{
  "num_hidden_layers": 12,
  "intermediate_size": 2688,
  "hidden_act": "swiglu",
  "norm_place": "pre",
  "positions": "rope",
  "qk_norm": false,
  "init": "normal",
  "init_std_o": 0.0,
  "init_std_down": 0.0,
  "optimizer": "muon",
  "lr_mult_up": 1.39,
  "lr_head": 0.005,
  "schedule": "wsd",
  "decay_shape": "linear",
  "train_tokens": 1502000000
}
Each number is 500 + 40 x the weight over the matrix's rms, rounded and kept within 0 to 999. Layers, rows and columns count from 0. Numbers have three digits each.

# layer 4 attention query, 512x768, rms 0.0717, rows 276-369,403-496, columns 528-575
537450524515494512430494526423515499488505529505489527546430540423553495518543478549486562558499489497456541394458503460484498560417515496497507
463467513486495540530444507491482472612553512514418469551630502476447558552483541510456403477553490483526507483562535575526495473474532538457494
473566575551469537481522529470548499589556545362493470447500514499495462544513517548541467538496546522531521473441494533443498413524495396484519
447460531441493518509532500466447499486534530523546529498429540530452562528488483499453461470484400488541560430484459487448519495603505557498580
510516506539509431498450470439536495489487517530461463510556468460491500465395462451529495515445493569488468557510449442520496447515411512537534
400510484438511469482461457441532519494505490491562523561608578511529543522518552460475460534447504580485459515543520485492444523444471486442507
487566382526380417508546499512496556419479370525533443500633494528544556546433518501511494478487564499491428524524500572468471489517548493542526
480493503458447511455474479440559509511557434460457457445513452385473493506616450485518507571505480572509519470482509472523497532486573457535490
464385481491515483520570480428497540547432451493486503542457556430557464462451521450460459424533407503516439506469415423491499471563479530424458
510485540557442607547444537553440510424485550545509514517459486502536424454500448480486461491489418559490490445525515456475538555525553501572546
536462527454569413490591422405505495536513435579413549522503547528606558552480548494526548591498544507461406506518508541452535481490570451478483
521510558512468489446503518516471516455569554497514515544516452402484473492441501503544497528472553456539530489483479467522514473527442463580504
518506473510520489508486467545487510495526522454517539470505529534508528541484451584520509529458507452524516448413547491536459490411394523513556
464576558514451549561503440519478488533574528495502511489485455505488462533544540459462551571553435549564469526476473525467444575567607500451577
584474548486487555461477459497468463584513488499490479588503513487464516488541509508422415542476484527578546496447570413448380443512489496467458
520489521521484495531462612471403502478526602502449509465506427488410559485596502498518556491560547502424476458527436411517491481586498438553505
491478497463456558484475491434495561512486530528473539538468465393432468488507503460531500497537453523521501510503498598470499511469498426515523
534425499511528528525556497570462516517491475487418470492557525534406506492417498401404580521517495349524492543505484545532538481422467506471522
516615481473500568509488541528474586530514452386487485528450507515468476460524533481463623525500532568454523498479512546552562510516539462437486
518469540507511523454446463525484486471504472525514561524507449489527428540466501522423483550491562561481475497492512434512521503527577519470449
505532503537550448541511526546514533511406525460485455521521446561446453489530513453510521500545588422603592565434431489542481508461425439558531
419453481529464484524477484508495513615569499555398506444557480566479440520456471547476540591476496497516458466510534499476449551488516484501434
545524521490457454518536404439483478500505419528436510463499509467515451521579438489491503561535490471455559493538489562518540483489406502587495
521494525505528514481468496544561470554451460473500510536463552451555539527541503482555529457433539492525458515528534491548383519511464503458441
468483546522571533529492523516446435540539427549480522480549544549488530507388484510475554491519524484483478508515498521503581484520538570469558
509491531434480454502496486418556583432459561476548524526529545473499465496385435499473489479449467442396500382495529517461426488413483499525510
553488525444491475489540543517471492550535451523531532455525489587573556509522564565519551495540499507426526523480439469407522466482546543462550
579575477527482422528433455471466522390467472560461558543429604502551601511487506496535534552460409443496421464597500429457509464508531550530514
546442500497467456472487560510517466464585500536543576468452506478562533500515470487523456516460462501512478558454493528395516522471430441440586
569481452415447534548498514515507499498553562505466518495486521505409518463498525519536476475523514485542468504465471446456458544508607533585508
535461446503500474477460512553420503450494505598517564481510536498519464440586581488512478447475541493540495490533543403490454429558425491477408
512471497456486524479491501474467426431486512559475515513499485477434516520461466497425506454490401533458523507565564462477476465505502516490481
434503504540554482535519512557495452508472496605451510477451548468498517503490514474441486549591513478518463563451454470574444539443499524474480
588449491566497410527401504467519556496512481545517472562508496587495489503478551574471504431490515487535512513467401527537533457594491465470460
545413491556580554506480540500481522447492553534466459486460499424456420509457463461577511509473507416471488497471503413559515482533479532549476
540508514547565568524489548491563534503448448469514487461452552532518517540525615509538530512478464558533558503486483550518485502565521435542452
451524512439477533500471510523539454500455494573476459492458531553508499564570460476526544507513524471547432454459451466427583519562496467520488
484499486520403451442533478497518460544547447515571469457527501551510405429511498535559490513478546523491511515492459471480428534449507544454456
432456518509499464484453499469458546553578513532557510599561490488440510527470501535518465469532511483496463530534427531525512507465495505449556
521543479507445516510565488477530471450469381521502539481512549555546570435518524548501557462457500554344497520613443473471482571490528517504416
493629446549413521436541522526495525471473453553476513399544567465502497520449450556435493457398547505589481448517443441507593508516476456472520
525446545472480442471480477479460500407542444501473424489476489566541490598517502489460564478398477467478436405556537570567516564532435543524508
537440430465476521511495477492495581390538497577412447508480517551423434471562542496536505505515482521516561426489536505454515567460513536521469
531516520601461422457473457411510513483535535539500478371539470570436502508516422454543486548531514497433465460499566544462529470557529521561463
484490466527494512514520515511536512495517543478489519462478446491484461491482461527511504486463505511496499518550538506480543482492516501522525
487513492497497571557470504475546554491472492527527501484472452459498477532517443524488519511493553458526510465469450508507531560457515489440494
424500567463478463492463485577424517452488475519512558531492554560494577501476535491433445489548439466540493490517460410556446523463470490465468
504488392441564477518481484449515581547521501487510549461446441514469512477509528519440477467474488534545506505599513519498518455520495487539430
441522437502480511512500443514607550527502497515502432489521456543526483601444482541483471476491505478541502467502535545542566557487480536535527
518520490423512476473515521456501478554482541481561479443397511472499445461646467466511515573513551537435564500550506535470544479532454459532452
500520527519521464493508530508472493526484465548554502448531467456593456480515509466566506486486559523510568497479469486528458465479425578472574
516466554496454518465423476534473494497524526511471483470527493468487552463433495500454499494591471407441495514533402531498501521501497478468541
485470495528567515529498478498533515585523505597520414487497483484553508555533510563561483517504503499587505470474480451544430545461567452474570
432529561478548530503476525516531473449502560433555502500509497473505466511534436460567447500520525467456524506525457535458498511436476480480494
607561516452477504437544497484496472607414511509488526488449433461539462439506492492493536490501454492508543468561542498481535516442488489517534
464457411537537386507495494397539446365489428553492476426521530527475482523515563494471511532550508522388469635487451486466416408495418468479496
453453372408491470510467468449456547567517451558473430490576533433466516576483491534411482428524496511467537491552523484487440509505618519520506
419507571494532523480517479521540559453532429449583430482577501481501484556515450482552515588470478526467507506443505540499524492468459511517522
478547479419487517498460566548534505504405494535522485468512462490464521521526495524555424431436440490524493505603556500536468496512540548550472
519492438535547487526504507498451466465597419512450543534551501430508483411489438472557484483454551480538463576523506537473395440495561453547508
475492580459493532435426497484525489534484505448530536455566524516532480489525512533454560533575521548488601462523468460641441484466454431489511
450446467550540402560508532480456590550559481459521506473558488495481478532488415540479566459567503477446560537426508457500538440547556445531479
503515454485512478534531487529561511524435582464499539568480460598498556537623451534492464460484476561522476445541469541470550523465549553498480
464496597485524483462524459496506505544580428541406495477520446479514482468494586478462555501505501475437518509451476532357374515459467457477427
439588520618604504514513561411530501557532475571558506502561509555552548523418410463448503604386512478453517480532527474555535526502455492562449
527465488568492543515519537498553534487485453559499464567494591427508545497501506489523465549504461538606516480534487437505514546548461582470537
540541548481523504496525491549527438452462459470393475463488470471583583511460484502479517495526502449473492459392450538534550498503508465484536
511537539467478550472531475591477500572491445421517499552521450522543601444558466526559523510487474480543480444528504481493461398521504511538556
457487492546496562438446472484575490636436527512567464495539493455527480490496567526508446469501512523594531438556626544489412535439477556537373
525533513488544510449421508631486534481409561405603468464510517538466516423516549571583481494527480535478559502564636442463482470439463517587516
518515459500550486523502514467479502565462462502484444504448497456518529550479454487565518494429455511496545452466526496477442540516514451591434
451536410481535499495503487461461543540469482453524441582415493510489483485533526437476524525500486587561483504513574490522484549438477452496444
582505515474522524420438425550477521535541538541480419574493458458505487453545585539489432465434477530523392438589464463436537532483536563451523
507510451501457517482464516483438472488509476512498520433563522511556598469524436499469522462488502483478522520604570489581404510470479458568546
490552489546566508396507485502497539482517455486458531448464476542481463502510495527499431475550465493491525554556504457519571528513451506491442
438544583522464433473565522500511546571523584599508570507517473555530485556432437482429445482491417498476483522523438498450572455487425492502472
446475515387503576589518511511491497509430562494472516506442569494492497497509533508503406511456543459427436475559459555495491493504464494432429
470536525541513486485496487546547509438474580468466496504474494520506589494488533547536574469504505544460490469498558489539583435523483441550484
492501568493516546456536497494490518411493484449500490480414500527438525490506454479465558486513518522532524492532490511476524529487461493482472
536437512533555486519566501553491482498471461532528456411596510525437500479468430480542438483456417515512486576532510439467541414516476407475497
506462477501492545519568471444548510468484499507495486578455452552465470400483497535500497446526513516509556500587519508430463574421456533368483
510511544585445465476535462545583470444543484487490518595515484482550529496493545536546479519510519492477531492467483474462491511568487576500461
508489515449501505516518495457458551535441518438360555469468455470532532530522477579583484474538545516475541492512464476467505447517500507465505
523518521475473461569473478528478426486517505488477501430445540497450554515549578586500481443523525462471426496501521504453462522465504555450452
437527476408494481533526463447521528469522513591485510487520443473503505504468448423521485493492540508478482455391461552525487499499525517534530
447512429532510484474488477467484527504555462498574531429473551467548409537425514499458614501456489507462467535430539462509473528525438506473464
484586526468484430499460450514485457504481532525534573537513457550519450528538534518520466403523512554574465459518438528499491542457487557442486
462428493467494531449492436561481523585437496546494457519457508563486434552530482510393484567572482482493482509520432470547511558466489478376559
485537561493490512505589537597494497565446533469434512417504585491475475485529501514520512496575470508525569495452411557519522522484512492470492
483563469423512470475541552491535518501527442442449483509557554501492489534501511588572520536480485545518494521504466502456529547446493529548474
384497533469526561491458565432451577553491493505516475589403546505537554475449519498551430545438445456463515595438513498492499528492498508479439
478567491521525506493446573481423449507490525489430453470513424582473513481540460510505470465567502529543467594491485444476501528528500556458419
559569506504521490527453523499459477492532519488516486499486533538581564453457480535452538481521518531488414524566566524610566549576457443534553
394549543502431487526553545479532522513439562438480489459466453502570480533424421551459576517476544560437548478482508468532612470518508514426480
518567508493543526496422565456529503475594516508491514471543515506517408513558479505539507531510466503547421444501524549471488576478489493485566
492514518454525454551542442494503437475462562603488501479523518505566512544527452556436506501490496519579548483543486463492555522550540531516545
487502567504486476500496514551496492503478546552483519485516550507459502494460477527570519511529430499471469475503465553442481509440554495470477
499511535525497493461528492527478517557502555490513434485543541514476546483519531504497484551494492497452511499518463463460501480496487526516524
464488533488486532529583512456480449455511447550499538494531496570492444550471470495500488498466537464431521500543464522557500566512467486492568
444458483495523501515482461480487516518505515613509450482541549567507467501613499464479523487531438475485456455504504511482466512521505484467521
498513501406541485514518512429476523476558538573500505552499567468469437479509459467479467554510489490480494495506497503518485501504424524454547
487572484501426524474530483552501487479440467469501464497453544509427568518458515454504563493488495477458502486464500511550450549536546468501477
578474515558493510444506476451439519505503491513550465504450501482486526505495467547484484417506508552521454484526515456510531497472484484465523
468472452465525515490528495513503530488515486542509470523444497523497442509496490496523505485522453526505549515539523548575530453456460543567501
543493496508463508466517439491444529470501458443535493433430470490454464491524496538527495453483531474507526449483459479539532496495523486562515
467441549551494481578477480468477555524529482529546592567445511539547490474459492496473512434540543479516430394525557477495457547479498459521538
544494497495501496497503451465504532507517488427493514414534618481488492484504527530525499548504513496450541481522520468505501469585516450548503
510516486482520553514472448474498513497458518476531502496453538459525487467550462506489451507499467511468520522503497500461531503558481507427492
488522509466592471481504483490441448575516527545489479426494506457426426488551479499530489439507526509545570529519550499510467525522501505494499
529460527487510506475510503541520490563486535549486470484501575482486483507466575527525476468494470493532555462513533496482516443496572536536499
483459507454554425550534568481490464508488472455444495520502501540528484496553542505502510465475508472512487516487501512495531479507552544550539
534479550500458474446519463512506521506520588458429509531481528527522464446490515492532524469573474530504517534530434499498488495443554422498520
483535490469437469469503498611491459500523490482494527575433488490476494543451519416542477514509544442530472547457503543526589557508541509506525
495520451487482505547513521570485463573492534455535547469515533527496555518500531504558524463468436521549529479563494438466551491523528546487464
513528507477501522493447479530517491489513491563513476464549403519553489481481462541538494445575507516493453468546535484516510451487586513465561
547543505425501495476422486468462537493460520424436483479490476531524495517465481489485536488566555512470493473515501448469509510500487486480502
459459443556466509520554529462537498519524515439524503458521590420512501525523491483509543472423498484508474483604504434499492499549509483497548
543527519484505496440599510549493467470577373519512519547455496481591569467487505503416434488456507449470473523484507469510469530495504551489503
481494534513490526498515546550469486456505489382501486512558555511488535550503515431565484544466470498511488507543485522525499518517455536498533
485527481515476504518470507500389487532452555502565448522490448508539482505490462538511506507494497496567508465534506530493541580524558495529371
570497515519557516552513559538503425521510496508505464509521502499470480556521544443495425477474524465500524505506537452449494538495539529515493
489481518483511518523509480471539569545452450474454506462516511478488496492450456552587546461448512504438543556514455492472529411506486487498449
437469501431527487505507505522504559518535511540512497536468526477513459466496517501556457512403503482422562501534520524527521456510519537479467
476517493484461474485557506530470534492454446478524468502517499511454534489510505515547458533474474488547524479491541496440405423521488479559525
483545459453474473475473552480452501509503499507490524493471480529474488545481487552435469469491523499571458501494462500514534440510488400490519
524517492532445431478472512523481478461438461530516544507516488506526508441555538521485535479505522568448493569506470497491512512557494513424481
534518567515532550553454497456532451506506499486495501485577494480516569498510494480499513537470511568478437495509514529513491496534547503462502
441457505508557509490457473524428511483574569468509448448511509494553486439485536488556550549562503474495493540463528487565461552498460482482463
474451501450492459498484512404543565516549483591518468530536517475447456501556507520525462480568522574491513458388520532481465456479541429474458
480461412541515534522517511513517438510553509539479557507503499479471492460511446465539543483491488529495516466542507466553546475498606557480461
448491514500521618550488521581513539505486452558514501518518477533484558495516518443486486490508491590531526541527482462444504480430537453457442
509470549477470490447495452475515528510502455516476520528508501505474475479499527540476517517550488485470530476521456519530527458509456521551396
501502481476501465538470453519488568480483521512586479440489468539478472506507474489536470573484540515477444474438511495618564550565471541458506
463565436449525469522478577508501532556499542526493450523554492536495472514507493552530505468482494556535537515512447519531496502476485552482426
480474447504537551538429502515499520510492473496506461477421468542493492439519470485523501508540526539565441448504432559491461522488567429534499
487489523525491497477498502484487442472524499486528534452547509498471497538502497463487521500541540523483530485488531492498522486503488506529529
514476450444569489498512521470506524452497510509435496544544532492496560596463496540528525563459523551514547464580535504563521445536524446535449
540489524492523543525521476484475532513464507527523518511473483515438467571505513550513484499505499469533510463546507520487490465512464557504484
534499493499522526513458505498512458511512485493538516560461543485527491541486462464494454535486502511558476525481539465470546533484485439515536
560520411585444483536498528427542473495398542545455555474506580504437542531462501516573465453336462524538500508671531487442556515445502529554491
469461471471527516469478494543539538567466546492505470480477487489517485448544519538481458411463482555554499452517561562499537518497529518532552
492576496556462486575509466498460493407467467528463519494456517529525515486477442458507529518522521401462564540464531530523509488496538462556448
501505464520465521529491482435525488509496483486520529462496509491405562507495469515463493459436502559554518502569476513446489484509487491511527
473500516490549472532538448555505488554499507495511525557476486476479509490514507532576405500542454574517466474451527451489493570530459527535552
473466541369554478509478522503499479489515536462518551490485492516525477487586546481504528527536483520476489495524536466540480528463489452514509
540510486511517465546507466409570471499532495527507513541509559432544518533512501491459489507483509514528539460577497442530490451472529527517551
500437490431605530534477485479478430450528506547570541484503520475515471522467506545468584557516426532475514456547488473527464499485421433480538
490536576540558536528454533524449567555546529527483470540561490445515506566498432542494496498493521515484462516425515547426514495493488542555504
512553543541530505471465525513487488539530492429519505519497519502449567571532539545499501520516495499585458493461481524451480487539467517482577
462486506505532519462497449595457492514552541484477476489539487542501515472510487495524526545503511502527522478480521507521463458516499520529540
526520513466558488508546438477484501518557512510500521548520462565540454488482458469474485511549556485496530499424512497527609500419525525468565
453523504460466548499555447561467470553453517559513495500496507559465514492493585576521485538489474519499488508532510528497480473451513512496519
456480517441502468475548476540525494410528489476572511469497559482516460475465459479498525518542493511546530472551500440495529492509518450459510
472516529494522389415470410500485494516498482528521504498549518504536497491502507421446495487502529498521482458507577495481470415487513563504510
476544444543516471505543480513442451475531514546470506465506498521499537498465512470495515537476511512510475531560479495498494503473460502511466
474468473471501474444510490418417504496384454527501454493482551515493497504487484540548514553554532492510528519491529526540563480517523522555506
497524542519560504508485557539546513513485471486485499499583401480548553446598455541451492481468503506496553477546536514583531476502586494514499
528428530491511514486477511521570488479492471455428501568493487524503448463525497507525547526506465492480520422511465506545515506481508495534488
532487525497465493544536486492467488540502562532440448522489474507478517551564485503512517489496559517539512496492498500535503493502461531534517
502537433561439496491500473516480535483535433420599525459467484414496494513487542482486509518470500528537558450482467453552551481504482552496471
464556501477546479503509524509501491537484495514535484492521469490526459497554475539566539543478533516516522548514421506459491574482470541556470
535518468490542482482482484556453480464457523554472507509536496491508526469490523532497431515500544530396474533492455460505515485485513518514480
536503451470451456487505466555484483451492529445481563498484475493506553462466530510456515473526521478498552458480506496504539499482469520507572
454515511497481477456498466543469526437471523436527491571506496486479496436543511525431532475493466469508533542445554536446551541499499534515495
455565517475423452459470532509531510517520484485467538493536462509470513496505534481530566544510516460480500511517488495530496501549548518476511
503493471501483487565549473506437490502533468510557491456470463521552495490439493506456480530536533506506478499498538490485496526504512478479499
490492522482510507493476530512528526543520522505499432481478499557517515438532609571541553547500483520431555503519490496492502454507471482471481
477445529475479534545476544500486508522476495493445483525525523432545491545500456495455541492513488493546522506589481496511525534513499553491501
447493481482555408514526514460484502477525454483588516508487513549529507529488497446480505505563520452442537503502514503436479465500499521557506
518539412478486528508502485551526553526441515564536540463500455514473555496448524492480470451519483451517519516523581487503463519557511515548466
505474548450531496484529463500448504492560543416476531502494544486516510488446504494492466462556451495509502488497497547489500469515542513568572
542528546492435443461499476585500514520481486462423604490445498511539486444503493491535463563511459515451438500541490532521534522484469507539443
510491471450509468499499537529524483511414528514534440488446549541487473517501556503513496493536525532480524500501580515515505522485526523521437
494500491482510461554545545502513476477486471511556535512416440491466508504556437535497511539528523487575484552509497482487470530481489490472493
480542540582474493542533510481538440430471556454482502474493531487462548497493538522503494530425472525572480487528517481434455459465582532463515
478489494490472499496536438524463454484467484491456528478521508493510494465535527498486511425540468461519535516511503525531430455496527466464498
524475504501526489500502545502551527519484489509466484449484517521535477510516529548523470535535540523483476488471482455474513487450527512525477
504549529473453440472590508546472499470475485503440466452460488555452457493490497461471429553514508490499572540496517462470492524450458502515495
587519514518443487518483451568477417512510541473502507455510532518496480532533534540463498446486512574465499398553536482449432471521557541503492
510517560512464483530519505514476509536544533521477499529466453499486513532586503461542478491518480510460505522479521522589484468486539499426515
466373453445466458517545499459485448520507532447457457486462467509493488481440483496489543418440454519511538504473510543450519565506535448467528
418484474498510533505464502571478548492525517489456487467450539436524453544554494462454512508545474465493416506414478530480515488460557504517534
518489547511559556547490475490501507564445509544449536507549472528503485456506529513461517470456508544548518511472556423466572478502486456591509
509454530537526484517504495509476481568547477474527532527557441535481488478469518461504525537571474487514505558474484530457479525531502481429511
466532485516441502520514469485521503486513520470503507537500522490511537541473546463508520451462545505476482463566444521489481483478481490529522
459541513503475507402520461562476434526476490548453506559535507411485501493501456523571414509486499448534519532465453500492524535603498474419492
591520501507520506466532513494466473517515479496496485500517529499541495485529481539474523478510508555529445511513521526481548485566434454480495
491512503511483531487514477489517530471501500530504514486549518404475548511476485532485537497507506491512521528453536460531511466497485503514513
# layer 4 attention key, 256x768, rms 0.0725, rows 147-240, columns 528-575
587478516415457531450531490408573474487484508450461401522506483534455548483464504485500462495499503525510510487433481477472486412473486477522460
504452495539518484528518522510485420455458462516494519467445558519516502526515462501491502473499488441534444494542456442576483486447472596493567
518428441448525449499511474536530491498528489469563466484443523468490507440543400495508532582521478487539497534565494467483489570451559524449482
422529516499535499501464534537472470429468480419546539493447491516492395465537442502474458522453495508543430515493473484478548473528531522552532
542467413534547525487529426521512495521507502449494505489495509464527455497517483591516561500512468492463550519516560480482518531477542484504448
488529524440478513546522518499465542484525471482544501542472568469505388409474478481463458494424466454460558453452481538448526453485471529448443
462437456402492458499498535517507430514489538493545539502523541455501462506510503510503459491556520588522481512508539467505484488540504528556529
497519438528444526517517515508521568453498458464524543482462478581463462465454550458474517562518490498574469541430490526579506507453489528466465
513506521510595492461482564516541529495530510463564477487537432510541453489547566480521447507464517518506506511563541465488511506576499536544512
527468503526472463470484541494512484454535461505565554469499548516470472523478515483517479438545448543464573455493503495527530470411491460558497
476507504547428542502463483487466488454447475501466510535490548417488555551512444485518450493527493534458542430575460466478489494484498468492518
508509451528453519500522507574435452507470501576423512478480537502504521515479452521429489510481463499506521536471603535488434514491482460528492
493499507529546515498570486452502480520558512466475494525479498479555451544531462515491588527460508519475549501487536481535452498403452460512556
536453540556448492469493488528481516496562524481467523499540481496511476496479421506492479504511485484473516509522526486534545517509520557430575
564459482493489524468509471496533470475549434548466503458550520436506532457482483474511499550489449499431493555485535473543505499495540515548470
550458541485478481457446471551547605508468515495525456516521522424477482489423470483505558495477514529477527542423542580507445538597449573510470
461493466478500563452485484518524543503481484482501521463514548496480499486469465526487496518497531515527547386471513437515506496480475508446541
478428537449532513430535527500592422527504548522447528532446470502526531440479553474441481544460457459492430488452511552534536490490543546546504
536486519573503482472476490554484428558518486511490505471520457456527473457557492523540484521401487516473471461541489511465478462477471512584478
576500504471465551527508507431459531452531528453532515501479490473607453502501458545477496503428581503458494546499480502563527460561502518525433
478541594496523471568477475523520518487534506436511481507488484438532504517523557477502516497506499559502491512598502525564499480575485528502522
543420484495530544529462512469474567564482522566524570558551505453479432458518538513436469518530516478501495492470533527527428402489548494490452
548547590449528538500437408473531548487513528609519471604458523498578497469470490469543483445510509514546541512418404571510539519505498548497451
493519503525478579543547504490504560580441526530443483557510458500529459491477558455533485465557580537532524490491393546502484515437533446518473
518523528534541515469463486521442517480506480601518504462507448532507528493510465486449478464587512521460448518490543588515546468558487491525522
472524555485562442403551468487485492444494524581549521518414467506532520572534547545522458469540615573488539477458469500530500527514471505526460
458561556463542545441505516541512488600519539552517489447544535544430494486513565468538433432619441462494522466518504512484482452505435516459414
479501527489475550514469471513540491563497548488501545552495451493458508467542549497431490479569467453535516551440566568527513535495435507494520
516524515467488498489481468470512545562480519485535467506452460502505476549535442483488447503453487460480550585556501571478508481501535516510513
508490507392509487488471478483537484520548455542437555555494529518501499584540485491489583464516489541531567476459575455598490566500505508531466
509460452527550503547483509581497520516504462486457437442508457561484479510436512435577530497552479566523459529536527510581481504486527496521511
467466588470494561481530426484509587493643480521521482494464501492514447527500431496468499532562484478468558470409489551535512431472452501523535
507478535482467513472500497518528533528488505573567458446472521499465468532565471526455471521541542456593527513643560467573486513498555494603403
564496473514531526418462473456504477492520468467444523535399502477568542544503535528551545529417557507462485520580472503525522458476569508571504
484507502487515553501542535545470548485502520459552500454475465478476465555495464547513533467424491469546461498564573496547458530519525470528463
515442509457489523526552480460477447512456507510570536482477523584466522500546516516553514512538498504514483483536484566478419594487479475470574
464462465518575558498435508527511544501494428452508518505445555518500475467466522507501571546519467428438511457502484483516471458490486476480508
551450473528522511502473536479480508513509445436554505527524532519504492492497574492488532510482499501441511483504508507556446477501459564437575
499470508543526501489528585407482505525528464520534492478493442483552491496435546472439557431538499486479547461494496469533518459536539472477464
497520570525495493546495557588530445452497549429478554473492450441568468563540512477525551535517500470528503525482532511511575447484542478580530
483563479433445496466527538553495464513506481469492504454525549458572444544519441427512492408510546493452536489526597523561552481512446526510574
537529484380460508498551424524490442588509522449557536552511533630439508512531450499485557546519454514479446492555496496554542456499539504458497
468515567533460536548486501531478472547510465459513449449557498484448566501485548487527480449500529506502503543510499544461530535421483537481528
527541572582491472511523508524520563443509534564443539539495577404478511464536405493534489560477488473463481501454539451484491561515530484517465
462545436546558515487413505471551502462518493495492494468520455554497519611493457421493546480572411510513517483546457471506483466495420503464514
554607512493472505530502500516435531551461516484475412540519516486453478540516457531564477516434522496504460515602497517491480459523549492559511
435508496533456456486535483502439488451570522496536521534494437506484493482484488470467461534446453533520458508560528506467481527424552477499530
519476446527443535486491474484469501521468476478552469498502448452504541489488469554503453485437488525505451536652542495499531482468562502547581
504497562558525538519513522554489517506534510532443471528493538480457493539558502518535529505541482488517519444551499536479437442453489522498503
513528615496510550526482514520489513479510497479445492567486510524482509525501505429485547494569530506503440519483480490453396530528474544481457
535444491501558501475509481513527488528528471608539452512515426541499471464478498468392522443564502453514517527406476502537475496539515524392522
495551520539498469558542477500444559432498473431426512512482478515503528516460502469467534561479503463524491522490516506500486517472511512544472
489488390588483416487483448506511448513477533539536551541523527555589580516467523571571500573513549541510531499384539516499561427525493469514474
520483547488452518518507506565521494458496439530482501564485579499516494495485505513478456487485559463524486493536537515512491494489479528588506
525540491467516519466534509531542492517528524521551557477508574501489478514532473498500545540570499511523520499434494462528450541494456460478518
530479492412484489522517461484512499488468435490506549505466525538478503540456522520456519536553506500482500548485573538469533494565518528434500
426484520442486501490539485526472499454502451427519548493499584488515481465488481491487513473544529475455574463470497474477458515452553533491492
487508502484545445592486492539520492479625506471510504493520505485577575553575516473543498479457520460514479417518550503499515498507504491499482
471523478499453465492521562490532517465513521454418468524495467495464510496428504460423559549434484518436494522498455500505500517516534534477458
525528486549520573499530516546386481486549504499468493555473494561505471540501543466528463484489540463561524510547493548463489528489554525460537
504468480444526508509558526515483570505519536532473464482462474501539447480490535454502543476498479449559557499511479532507454547464529509454469
512507524611529489507500461490511450485534541460470527544515536529479466557476515479517522516531520551503453444477454435496517440480446481552481
488404462490477508588495504479461465521466544524510573550516510555480476509450538479537494424548539580497464512488484527525504622425530484508539
470502561428508567537465536509471474475537534556526433488462538550514459555454511418543559480513519441542500527444434488498509549547518565472524
479469541499516537403538543476433475517481490525509499446601539486485500518538475484495597539543457490553538530509483453467544470513530406529471
587520520476447487432525449545510445499552472461500524512452498581464517550512520465499500511520558474479516486532484446436494547511509498462510
538505475527514518544542438477494554478601493491477503540476522526548475504536458445464462397544400607531533471517520527542547451468469451560449
482475533508470526508508533484508510494472545490481569548533537468496469489503611482484558475548529496483499521464498509491513407506507504480508
547499494541424495441486484515515455509516579530464466517447571564501451502516409462481490525418573581491423479513568496435539467560464472464486
494506524532506470569432474514489526510575565552464526465500561505497455508514458519524461473486487481521432513523447552454495468510450510502462
415505485510514505570470541408433564483505485456499469472537568487524504473477413518501472414467624494595458501550492443473548443521566470535484
485481516523454501526555471433454594447473556459488457621470509502484421473499536503435396489439544524563445473532530416418504468523482555477476
480522555506433492439559533516486505517545523484509543523471497416495604448531475476508465447588455450478530518442546419502485518497476502520528
518516489547461493548471518477438442523522507492500476521494508432405497527525495507456458445443498594538494521525511523501459489499471492535450
455518482456460474447596518457532530471480514529491463507406519478575542511426529514517492503510506480555455533527491451497503486494464447477507
450509482485553418506557495506518428505505525476472464532510504550533494500407489471585587553473528514545516530583512523520468529491504533459505
552498502437471485513510513461459528509464516442443507515544513508473486451527511512541440490540464482525539520573556498488521533474604534493558
494497464531565518500592548517531497552425547431474457471533494463440624477521528524529501496488548544564471521512625535470558479575465551492468
400505517435441506429538434540500516477507540523404447447456502511517487434456466515460547514474518517469537556450535499582419494449514431494498
473482469443507470492528565454459498489504485445507505474536459537459515485552513515522445474607561479456487558509471521519503449563479558494521
522434483464561492536565515494481467499500444520473526530548509497521558460516498568551500505489571480531573482433448506568490472472493536546574
525497461498458479455486553476531499517486594470478420443503495477475537449496459464500514552517450535475486485486500572426495480473502522530439
471487546500458519494489519499506490455495497521444518513533535477442523366457479482525528506482494586474468508458552477451498544491482489545546
431410510516483522510554556492497451495445461465446468408492471462501428471428525469503558533539475488539460552480436557493522482562525526496565
530540450515491545464496506551412587548563474549546472559526519491507462517500469462514449462465502493539438490459497469554452502472472483458590
500570418516482528427503478512483468452450495453456491531486485528479502474493491508532402472507491560550487474544540490542516494505485487551481
562542591519518553475446584490487505521474472513492527490515402521498542545540489586513526560522465431481493476531480483518499523503486486549473
514525548431516468546497508475577443517501585469532519482492595489556497455470459491545539460522494442579594486542593505521493410485558563515510
486437538474457451544466508511504562544473496487511474413456509453522418533491492455491521565528503500476469509528549518488487481523524492443480
557552509511511445500494495431472543505518464588440468522538565514502459499498477531512505540464499448465481488463533514479542524478487557582539
476456547531480541488483493586532482497485495531492453433557527531542515524510508507541477501492486489496486579558477488522541556552532486399517
532478536508485502475476514473460500474509510468541429491484520515456574568500508539513636579461542527461481497551459474439495471507514420496505
520541502442533477511498507533517549575527539414529430533488520548569494467467527517573535469529524535514491472463454459548561530512474512468422
524469440419512486480510541466521470533498499463505546480435556539547497493485463552521514492532552457474459483488413466502480487534525570445515